{
  "vocab_size": 912,
  "norm": "layernorm",
  "norm_place": "pre",
  "norm_eps": 1e-06,
  "attn_scale": 0.177,
  "parallel_block": false,
  "lr": 0.00157,
  "beta2": 0.95,
  "lr_head": 0.00831,
  "schedule": "wsd",
  "steps": 6121,
  "dataset": "wikipedia_en"
}
Each number is 500 + 25 x the weight over its row's rms, rounded and kept within 0 to 999. Layers, rows and columns count from 0. Numbers have three digits each. The size before them is the row's rms in percent of the matrix's.

# layer 13 attention value, 192x192, rms 0.0532, rows 0-191, columns 48-95
097:501514524488491550451560559515507521514467571495506487476481462476507499505491563505495507500477487554472496571529469520517492518484496482472515
103:513516479525487491463532514491446512529502485498500500526507483496469526463514549469489495529503536522502501559529469462510501486502514498472486
091:492498504514523508545442482479475501459552485503501529510514490506506481460510458475488478513540499499496506474466535481488487517514506496515479
107:479491510459521479484468508530513511492495525479507517517502540494529491494525476462546512520536470510443500559491552516472495486503468462536475
095:505551532490455488524484459493521463520437458505498472491507519522481499495507556521492528488502453531544492515529487528492558507453447528521526
105:513474530484483525470524547526517503512474508489504495478484505500521515522487545517513536468488463507467490504515486515557472463474521471460510
107:501485471514501486456462477476486519512497473567491499528525469493450501516504551464489486525496532476515516482508492490523505534475549471491505
099:508511535534491500480484543484466496516477514473489550524477527480522455513492480477531498489525464448462502478495512518494465507504533487493500
091:524478516490504512498463534483487449487496513476500513462501562484517530519495486500504501503516470524470492497498487508523527488460524472528491
102:496532522507477482474475496539506486527433500491492433515485492509483491480495526498532486548470463539490501500570506509473470522529442517469535
104:495476490524499473534445478480523462486536489523488503517501517495500501482499432523499495527512513450477498462489495491456504513500524519544509
101:515470482481511537511533525498499505519551540483512519494497504543492563487505515525549500485457497544470500519485484487481494487509520521477505
106:519530523517489487493464502512469452487477512500481462518494515484498438442448500469446465513523479465447496478489519482453452536552517496483496
106:525507444513501463540455500495519479479493473534513560490524568501496515515537486492512525503499529417488506472463500470496506475472505477538494
099:511493485488520445484468509511483496465564489511527554500500532499508550466513457461518478522516533472484501470500538441472507464495507493520506
114:484461493472510511491513529500511525456549542488513483493463463508503547480516497513535500510487526511492501475480520499525462476522529509477514
104:520517502518508490499507497492542466448442492529499463505514470487491530479508482510481482510490516501462497502491493495469477529500578476530490
112:520498474474483505487456497500498476511485493544510502472486493510450506465495518500499510563489469543549515481539482496518516513466429530462519
104:508549551533483472519473466513494466494445481494475481519491502484505454477474472509476499483524450456480501484538501488446496517534503515514500
109:492521563487494503487499502480532503524502528485487476490491486475541501492517515512502509475484448463515496451483505551505472496506523510473504
108:499502527505495490561518509477511479486526500482504491509514509501533478528498529496504507446496503454451484449481512526488499465530533525570529
096:507515470520478536480468495492488537467544505525491498514505516504515517474470484526477470505506523563510510462466497456463498529488530531476503
099:487529541488494491459539513537506536488433526474481439493488461492495476498472552505458522522477475574488501553551473509520488502502494506482506
104:484505525509518537483500515466505522525502516492494495510525481511477505496515510523516482465487499510444511481461499527514483513510510525502500
101:506507516480500517490538482497496525566484480498496495458518469525493504538536541518459545444481462499532509551519472506531530488462448523530494
106:506495497498479512500479489500567471496462475537493514518510534484483516530441488525506489474507515443497507474459519506472522526475523481506510
100:504504509495478497492544486521519499547436491491506500501511463495485477499506533512477553466490528456468490510512485503513536468518510499498513
109:524497485502485532478494544481525497539499511504504539490481527477516467546489511518495529456515503453473486504466487529533492513474479467495518
110:475460507516511520533504481505536501512497500494516495544517481503515504504524506514483541505491518476446497532456462522524484483520545477554476
104:511477511482513523519482472487545497504458505518480503485526499518501471550452497537521537446493507481502498471499488529529494483502497500521530
111:492520495448520481468479536538466539464514495539508481499490487501490495460459510496501459524503493538508505493539528490518511487474453491461543
104:520506492464517517478496555503452522485534477491496521494531533461490540504512506445550453514503494516515501480492526480490500474443560495469469
083:485497472506513496510546488512479489487516489552492520485488498480486470501488486493507516500469542472526501453591442498514517509480498517497524
096:521465503539491557502501518514503505510468505461501474495514470477509484503477536508477510455506543494446504505481490548521517511490515501487487
081:486517470515490518488600515536498483504512513502498471500495491547496508481512547536503501482468523518517506486521506506514472533515474512459509
090:522495506475519479447396456520507509486498502488487492511507528469489496512492492522498463513500461524483492533461529473474491453481489529531511
082:531493506512506490489467452496498534447496474459494514511505549487492532522493474478487506442529455472475486486435498471460464459514506520534445
092:487483489481520481500529539515539460511558508584495472482504510513511489485500509546471462534479505531527486518527470484505496533495473519470539
098:483490491499500496540506504478463534497526511446501523516490523502517523543479502473488502518540431513467500521500529461507499514507528489497482
085:531513487493488512487495460482514498480510502434502503516534469482519456500461473485519512456513521474464506487514517525472464457514482513494489
086:513510541488491502507426511474480537532496489493495502528518524487515485533487509522530526481492564500478506475491537506500507481493525483496491
095:508493490512520511536558545516480519503534479519505527464489460503500498450528517471490513490487543517489524482529450513526512538518514502477492
092:502530532495494509496444504478509493475498484484505501514501486502508494526516537438508460451506465490484502486442531483514458513526517500537469
087:500527474506511509512544478508476517494508497515483528490458519492499468516511462480527536480486489495512505457546454510498505539520491518503480
100:499473479519487481498477531511519471485461481508494514486479492485518510478509521499472509519509517449540488497510494498490503551494512511508478
089:506490496486502506474447507487542533507544481481515493512527506505491524558505492480486500441506492449480490540464546476467514453489490514518472
102:500518484519526525467506504499485491481505508493485530521488471446513482519539487469519532466498458426505497496568532506481503509575497502491478
095:464457497516512471489525486505521524512499472520504499465490500518506526487461549468492491480497517439546496480486452525499487577516479508449521
088:505506469500516521517492490476481513502493498542496531492489501477504467476531479470519461538518461499470503496530485499507520518492502508538501
092:492508477517504478522492449505487488500476516463503548500476480501499516518497500477490540513513437477498498532516514548506539527513459535489494
089:503511465472523516497511491498532544518497515528505527478488505523468438561479508497509473488485523498475502501546454484501510515529443501478516
091:490532463513513523527517505519510525454496516535489485527515525475484464488514516525540511524472513505463506451558494514544527477503481507499512
093:529470507506508505490459518487515493502486491500515499515524467523511489538540496489512535449488493453479504510471566485471500450439509482545467
095:495518509533523456486503462501450533509535518471467509533503514473497476512487499553485533516494534500498494505543479471451523497553512497506521
093:458509501473519460559520490516495486491553521517496501471475541524505501507463527504498489501480437514472497483467498510527480573497480504478492
091:518512522481473498483463478487464467483493504436497505559517487466507498510475499500492469509520463531498513520442541490506509410506520510513489
085:491476483480478504525557514507494560529477489546493453482501471493520452459512532561499514532459578489536500476545473516528510514496505499459539
092:478477505476511493456533528488543538537509505534515452450512468542472494496551522448481477519457477488508505498491484529532496506486497517463511
098:531481508492515506559518453489463514503483517506500531510474528512468492546493520440498520529527482479494493447487476533524464509492515500489484
101:482467511486511437521527489481520470495503485512517519472488499518512542553463518452494524468492482480511494474479467506448486583505490462475506
080:483539513499528462500529515514461507506534486488504499504498468497515481473502492492497506526487536530533520493534464463509528517499507516474506
088:547522481507488487508510498475471437507491510475506560524519504412482464494553488502513529496509554512465505510530474509506513476544508513508498
096:503524488510479486503505478482535448463483481521502512505499504522493488535500413474498488455510523474505501533508511508490481541515480495512480
100:476528512505491468515467475521534460491510483495510522509501532471502536489522488532495530474488513532523505524505467503470544518508499518602502
095:501555478494520512537502479513468533503525484543527504447506474500518571520532507556488481550453524459498498492519478514468515538456512466512495
099:526553498502504448479502487522521476445511475490487524510485513542502478514503449464522465483509492507501498501469531488502481489542495435496508
095:463514499500505526535513549500528502527481478505530524479499493513501539469490480482531486522505484502529507500546468434485511451505481490483507
093:499490505514506531483462502483503483504481481461500474461514497499518506469512513531433528512492488488504513495451529482482506529537502496523482
109:478485530509515506473494488489461519516499525491485502451497487461507471521488500516460509511520497485467501505513483508492493525540535492481465
097:514486493497493500515513508503455474504484507477493513581500533514494561486497467467562492525488482533517491512511515495530462521477475434463509
094:539474478513487537530500565514510499529483491490504509480524474432493454505546522535442560490525520461436499499550499519479521507516512499550506
089:470531496460499459530498536533457514525505485493492465475508507539471531474532501501506465514460484514499499536520484536494495522463514538479509
097:464536496524507509560468530518506513538509515534527509498504492487484472538521529576485530502482467459533492494523462520511531520466476487517511
096:498564512494512499523549521491480497471505504454496513482498517482484489528490493464514483512491471510537519522543519475509489494500468537530503
102:491519538545462508513500529493549532502501501528489508484491459500516475479517462503487492502527553489456499469542515474515554442522539511481493
093:510499507445516439487478459534544504465535463517493489544479533531488537512488496487510463503490460477487491511485531485511482482480510481507509
094:550492481519491546511526478486500494501525486516515482491515485489533471538506497503463493501530527470452487502431516509499509508535499471546492
093:516486529491478469458469496473474509550502485516478480580492536498469496513483468478517487481474499531444506485491484467503479527453481541509493
098:526514479531463531509486492464487480513497542499483500537492531502496470498511521506498503519502510494513500529496524464532500522547481494510494
096:472493514521496499517487522503494525497512480516502511544513497479472502529504515563519534486470514491509501484515485520512517494477496497496515
089:504468535522522536490495549484499508506477565485492502480491507487499512487503505492491515473490536509472503503495484570520527498454503557513481
084:484504518537455528488509534479507471463466502516498525478509486492507493510474538526529533497520511527519499494472464506494529479512502517503509
103:496473506492503491537501523499458501543475493494490488485512480500508513483519516468479503499472553533511526458516522491485490504465545500512489
099:457539534466506507476498510519507507496500496506491510510493496499505473501451498524513503501496414538502496537524526549524501500496509544503511
087:487504504492474518499469485488511487479510526525517458522493491538487455509496425509477504530498485460465498483450475504488497505505477487535491
087:505525484508503532464515473499545487461490500478527523463500506499499496520484493482504552481532450513504491500541495497465514486505447480514515
095:491549458507499491493444506464556483522500497501500510524514479491463488503558483537519470482495515446508498463528532480497513530460502540475496
092:512539487541487542492529503510534451458490491500522503471523486516514491507510474482468538521525500499497499510488529491487504490542489479517513
099:487492498500490511516477494467466518587486488488481493551493501490503460492511532518494512505501509492502511486485502511510493509471500507498479
100:486468525512460482515519523508547545535470488481478510550508438493501481475504555492474507479505561533509505465488495508501510493534554519512489
089:462535507483509449508458464507539515463503488501490484537503494474508500507504512533508481525493487497475494502480532479509505500505472497519517
090:514517486523501484492483508470457542514518498471499535548509525486515531497491546508530486434492527460525499523518509524531505489495505480532492
098:505535475508509504490480484516513518482532512515505533439479517499531498573509470497489525501547481448473487514514475491523495483507478471549507
093:527461524512506473530494487481527507489508489474481468555509490470515525506531509512500511453511534463483503454480549481487492531494526480490495
086:508521509543481552492542564513480505494491522505490508482513521448512520505514502508511527466514481451452494570502464541516523497501508521531499
098:503485495468554485544520502517480530502524475520510528465485484495481533508509499451481448524479525506451513448498465490515513494476497531535490
107:474544477506539470486496515487492485477524509481487468519504532519513474489486506545516508493480482552489498544507494521498455499505539504538475
103:475487509484493515456427484500482476488498476465487500540513524492479455500544501475505483508503432556539508527536481441459495451491498506469469
117:509455513528508487473597527500467474490502504520502524516493518487502512495459507466486479480502462576522504502548482487500532477534496514482489
114:504509473488516520531526534509499491503491498480511480502516500473483533471480531510535494522509509512510508534476482475560520488549484455511512
107:529512497512540502483457502509516508511523510516516491490508540495533441511491474518515528475496529429437501524531520496518445505505483495530488
098:517500513536486560547529504504527564515472519488498529481489477491518539535498483523510516500493558460539498455445484513530512515515480469489527
118:489479536486511512528420509518508516488481509475495514516513492505506503528516482518512485515520481536491499515448538500547483496471477479539494
124:487489483502521544465506486462490484515522489519531503502509553518456475512534542474487547481487534540510500507559440456475500475495506558465500
110:504507524434473512473498487492475504532478505492490481539503538504499515505505487468506481510532513512557497502484465456484469497514539511511514
109:493512521484523502490521511494492490526521501508504514503497518458496443474468487507497528487511478460464491510514490494503476504498479488503489
100:510507507473489515516438457510507499467529479565514570520505531511499488497512473467487439511495495495521512472474509515539488476462496508487517
101:505485485520481527478542495511486509517483487553501562494508485495533551463506476461503443497541491447493496461501493518499512498478483519504520
103:478512516488518493469530515496483491527473509497483520515510511457538491468468497459533545488478449507455507528504495546494458537486491477482474
119:484496504461476496560478477483498547494521514548503470570481463520528451537497516471505472544514515479509499495506536475527514480507490478459506
099:477514485496508416522513523467487471503478491484499481495473514543503485505506456479482521504465498511532498528559516540487475492470473537531502
120:493507496483476499471464472487469519468511488486473518512497454527478505508536537454507451529508500508525510483502516436510498473523533482425483
110:484518531467499522462538522492550495495463491485503504551517507471469484461484518480507510519477530542514506482503459499514494486491518482513491
110:487500501514507478476481526505504505487486527493502524508492508504535453508513497495537457518484457537501497550508510494482497482507484434504468
114:502482505504495523537498500516533517508493483512512510471504536493510490510479469552493536479467495491472495495514473519470515521474493511547507
102:487489540482489535481480415468475513490469494511505491489480539533438489496494487436462547561457471533531498489489497481507484506519528494480499
109:524446470512482527466569532512511475518504506568491536551508453495569511491515485493545469461511496435566496449469456545500497508523463482508498
104:549496490540528494503533504491486472500484524511510522518477512495570486517486504494533530498501494559558493473503472479529472476508409456529492
103:544489528453510475452509530509494479531552510506526499500522525463523531502477433495546517484462499427482497504468509535512511501531541523518498
106:491467544514505505504488505499502458483488515481476487513501465485549554492514489522535526484489483470496490491481488507474511547514513466518489
105:486522494498526506489488510488523508464511505533517475500513555522485520522476483542508529526466522539542491505509458517480474467450479512529500
113:486524487494502511513551505494493476569472515478517465490506537505464503497506527497520541486491519483468486496523469498483446561475481546507511
101:513477521519493511521575516522503484485516508519484496509478500491511481513469500487507492484492477455518495512477539524521509558501475452523518
111:484511477508497503535516539502510498488560485492528507479486510475491517475494469545475470486490489513470486518511507505512520556512504518547521
126:470512523474501501435517530499488486505504500516495524557512482525513505463543487443500434484542460494513497537514523509451494464526521545508487
105:468468495474497501531518440494507480484506489547510481497498491526505477518518535433476500513482538502521497487532467484521488492487485492489495
107:482507479471499492504494489475521455515515500510521481503485483542503458481514509493499570525484551511541492483483462512490520518507470502475495
105:502525516499477515467492468522503468498496499530510502524503474517495511460519506481477447524522466543510499455489519485511481477516529515484492
090:538529502481508458514532487464498447488512482496517458519503524500448468524491513511456504515463570500489505457494530525509470487475503527531500
103:521487511496483494475546523521512473522486496547472515461492530472523504484498423473500548518510508516459501483512510513479538521505475455559489
101:497489456490514465496513444504474492537507476504490486491524514534510429500474499544486600476455535515497497488505461501475499504478505502495488
096:507462478491515496490507512515462510463486531477468482485485524508508464478509482463508462536521475511467487538465446529490525502482524471556515
098:479509487473511483500502491516480559526528513456522467505480517503520514489515547516515500479487459489484508523458523534469462496518507524461485
103:507506510499512507473487577511520503520491512541521485495505472498525509499530518489460503487504537496435496532534524481490529505498531497545497
099:485471506471523461494497485515478517510494515510505487511496549484488454494501478489538521487449491478514505533480441570539474487537481475503479
094:499467513485491471472499522510491496532506487540518519505477505477497495498488511497514566487510457476504497530455462581487532522491500504500490
082:487492486502515514489501478512500535522477494484472515490506490510473521537537471476519484487471514467517499456520497476525506477510533475482492
088:486466480514500485480501516543500492498532486519567531503486515503510501475453503516495570484500438474545500512507497558493488514534440497520450
097:498475458482507453502522498499472493500519528537502469478512500440488493498496546510502486486476526554479503512494517537495536475504517530433513
097:494480497521514515514509490496505432549487492459425490499508478483475502491523500452536427505529471480569522430528532524511489492478515499471488
101:503500504502499487496517509537502507536488530509509450490489474488511515492492541505521487508479502503516508485429473559516487486536564507468513
097:499488509499512492474480494510496490507573473475525490521483510492518483504471469502527521467524452454536496508497502461487487491510507508523465
099:510520511506524485494487537490547481507496489461522508499501470510531495494539489534489516512479484497548499504535478421494444499500464467508493
103:470477504530507481480489508506513525510508534503506493502506468487532513516503558490542502482513470491520505546523483519490524500496536495455487
097:505503517527512538501508475521517502466496507497490469529500528548516497519483545503482440501533466520481511491471507483491423497538519472531484
082:480535495494515520487487510522502536563506524518512503507525435516482495524505545521500461475490459501518488516502450491488499461500523512457496
102:482509497518518477527470490481540444419489505496531523499491504523516545474483475501491535510490490469512496488517526530500491544496449529499493
084:507464507494500500484499514549554472521487486511476522503506491545559484508475495495504596479513460436487496480494505565470465523496507449546459
102:500484471486536483460480488497478514507520528461497488503470527499509513497516420451532493524528436474494508494498562408495513518496484531486495
098:495500462523511459490502493498486476449483510475504479496494498505501504503505510517493557519470513493455499497485503552512477527507490488549524
097:479500493503495512506524451532514484517473521490475524486502490499500473488507508492512461505486426526545494509511467556497493506510500501493471
097:488497504466526498488517498502472455519520487501501527490491556534538494495472430525501587499480478506501507475495534457502462499513453508528471
105:475492511509486516428526522512453483512490524517449460507493518481506478484487503499513437490520483540428501555504485527528531471497521500485508
094:514523529499499529462502501497482474481466475514496534513496450487521466480532522514472560521470524460433480517523526535494498459503512478509487
100:528482518500471497519487471491470511551510477511509508511505515506483441527478507539475521465490504496510489517466475504496461528494514523534501
096:515537509490517514481508512503513474469512467479538524517481538495525497455487474532448539501510504551476484550520481473513473518538448533547501
095:489492498504522495462496479477491492468514515514522504531497488502510461523520528487485545520481461471471500508494497451524440512524502486503508
099:464487513505499486481480492516500512464522509507502477515501481558503534507463531480523496479476471469534509430480461475522465470494548499444506
097:461477510479509514511484481511463477544497522487480510511489529481486515481511487449526495493508439519511508529525504534512555534503540494507499
103:482507456500489497494489505522507545527525496449501509516498530521507535487541489520484472509518509514477505520457550450471532540470461529493515
101:468482488456493538488524493518500522487501540441514520492475498496535531479527506551509504502497500548464485510505474529482516542556488509547510
093:479514519511511465467486437500537483488499476514506487506502510485512511499538499538453538518531476475488489508457508522467500545521515484513484
102:499462511499482468524488512504524492542509505491463530496490481517500524480529537512528473442500506451514488501495503553499512511481491530457531
110:511531519523507454511514458468508480459519514492515505484477456490458506473547476509476507523469534439526501507505522503474464499512551471513507
105:502529476495511445472504517458480493478523492535487455507519534464486513530473481517475522538503515481512510509524552476512524499481481530557503
101:492487493515481525477517476494478535538488489463514534506496479469480528514452494480506505499534504534482504520512504530522502539530510512494497
091:500510527490500506486514484481498483480472444465481542508495489524469470502500480495518498491515475535519502538476507489492497504528510466521506
097:475498476498533527521543500514458519498498551520497524513513456476475485485539486544499502550464518529505504487580451510549502472481465510472498
102:496433539509523514487453469499501488514509499477478514491518531475437494483531471445546512504488459504564503470487489490495497484442466514453527
112:503477506485506507495477498505526500538483502483479509480481546470491477509507517461524529437502419487505492543513452549510495509476429494501509
107:514485507506507518505475497505489493467548516472504450518515521473503518541498511530510517461486492483414502454506525474500461483492557483491495
103:496452507478526504478450521547520530470466544495493482524512489509489501521472516518521516560444519482505498503532467519501495482465539480481544
105:500482505492514496435515500537560470480485492483491478507499495434514481496487508523510506461505428471531500523473508558489532542479501495513507
101:510500554529514495495472498485521461488474466483480531514514511459496460480484495485504480497523485484510512460483511497519476484496508511476522
093:511509506536477532509510508536450546488497517508488548482486500519471523495471487465515466493518546535501504476470478464528505477497494518464521
108:491487499475499480543496541497486487518507477478485496499507554489491515516515457492515514423491434508509494523530493516496477486475479540514514
101:494478470522488531477472448497524562517533502501511502519509506489515544545556550562507494501499508487481496500510529509490474525479498485493481
101:507451493488478555535507519483489500510520465509499495537511505529516532521490524485515469457510519556520508522473521495495482446487460506474459
094:520530486502495426485493508512489493476517488501514481499529516509527510516471456529502497492505556464488501484451539487466507487465557509542496
111:512553491489492469514508490480485523516484480522503488497495527519502528484539485475503494522493520491485499522465514479522480441502546488539497
102:501495473507521497473490467498503512485506526511501511513523511471450464487522451503497493477462539456500498512503500477470495472478555523505509
110:508481522520489496476544509502491518551477473502493548495484551524536507478518505468489504425526484513488495502454519535496448489525485532486514
104:492499507524476501415540532552525505531494551442493485479494460483507497449507453577504492513517471541457503540508513519518530506517477527454518
105:527520511511472550550522463480491485500519498491506503481482504510498481481522545503482521523474530542545493442486453508477466506532431501482502
102:514487502540511466492473471488530475509473480479492524532523509497467467529526495453501490497505529447552499486531532498516482472458552479499521
114:504485513472495537485528480530497494483494526432511504495488497458453485530450504492486513494487481553563501517555450492501527497493508482507513
100:492497540495499495453491548497501513543488556457505494504496509488502493488536494474516526493510457448452507546519534524507493479511494516481501
112:487497515507495518514545473467477495501501511493500492480481497481476516493486540471498523474491518520504503481461475541505488554534431487496506
100:516526437490473493496470524470522523476499544489485447523527466516463504516462487542504479516467571524479507498534503474497499485475507543477508
111:509503431486506527550536441481487481496558494562486518495496520575501503562523515496493523523492571476513490484513491460497504447506516467515471
102:485497525477514492488463525539532531474477504428506459507490492438526535504470492489517483527480437499552500524516503523489514544468510498523470
103:506495537506493492492490507514484509494447495521509479485508460488514493456504525535493501503507458501510490522501488496520476502492482501552494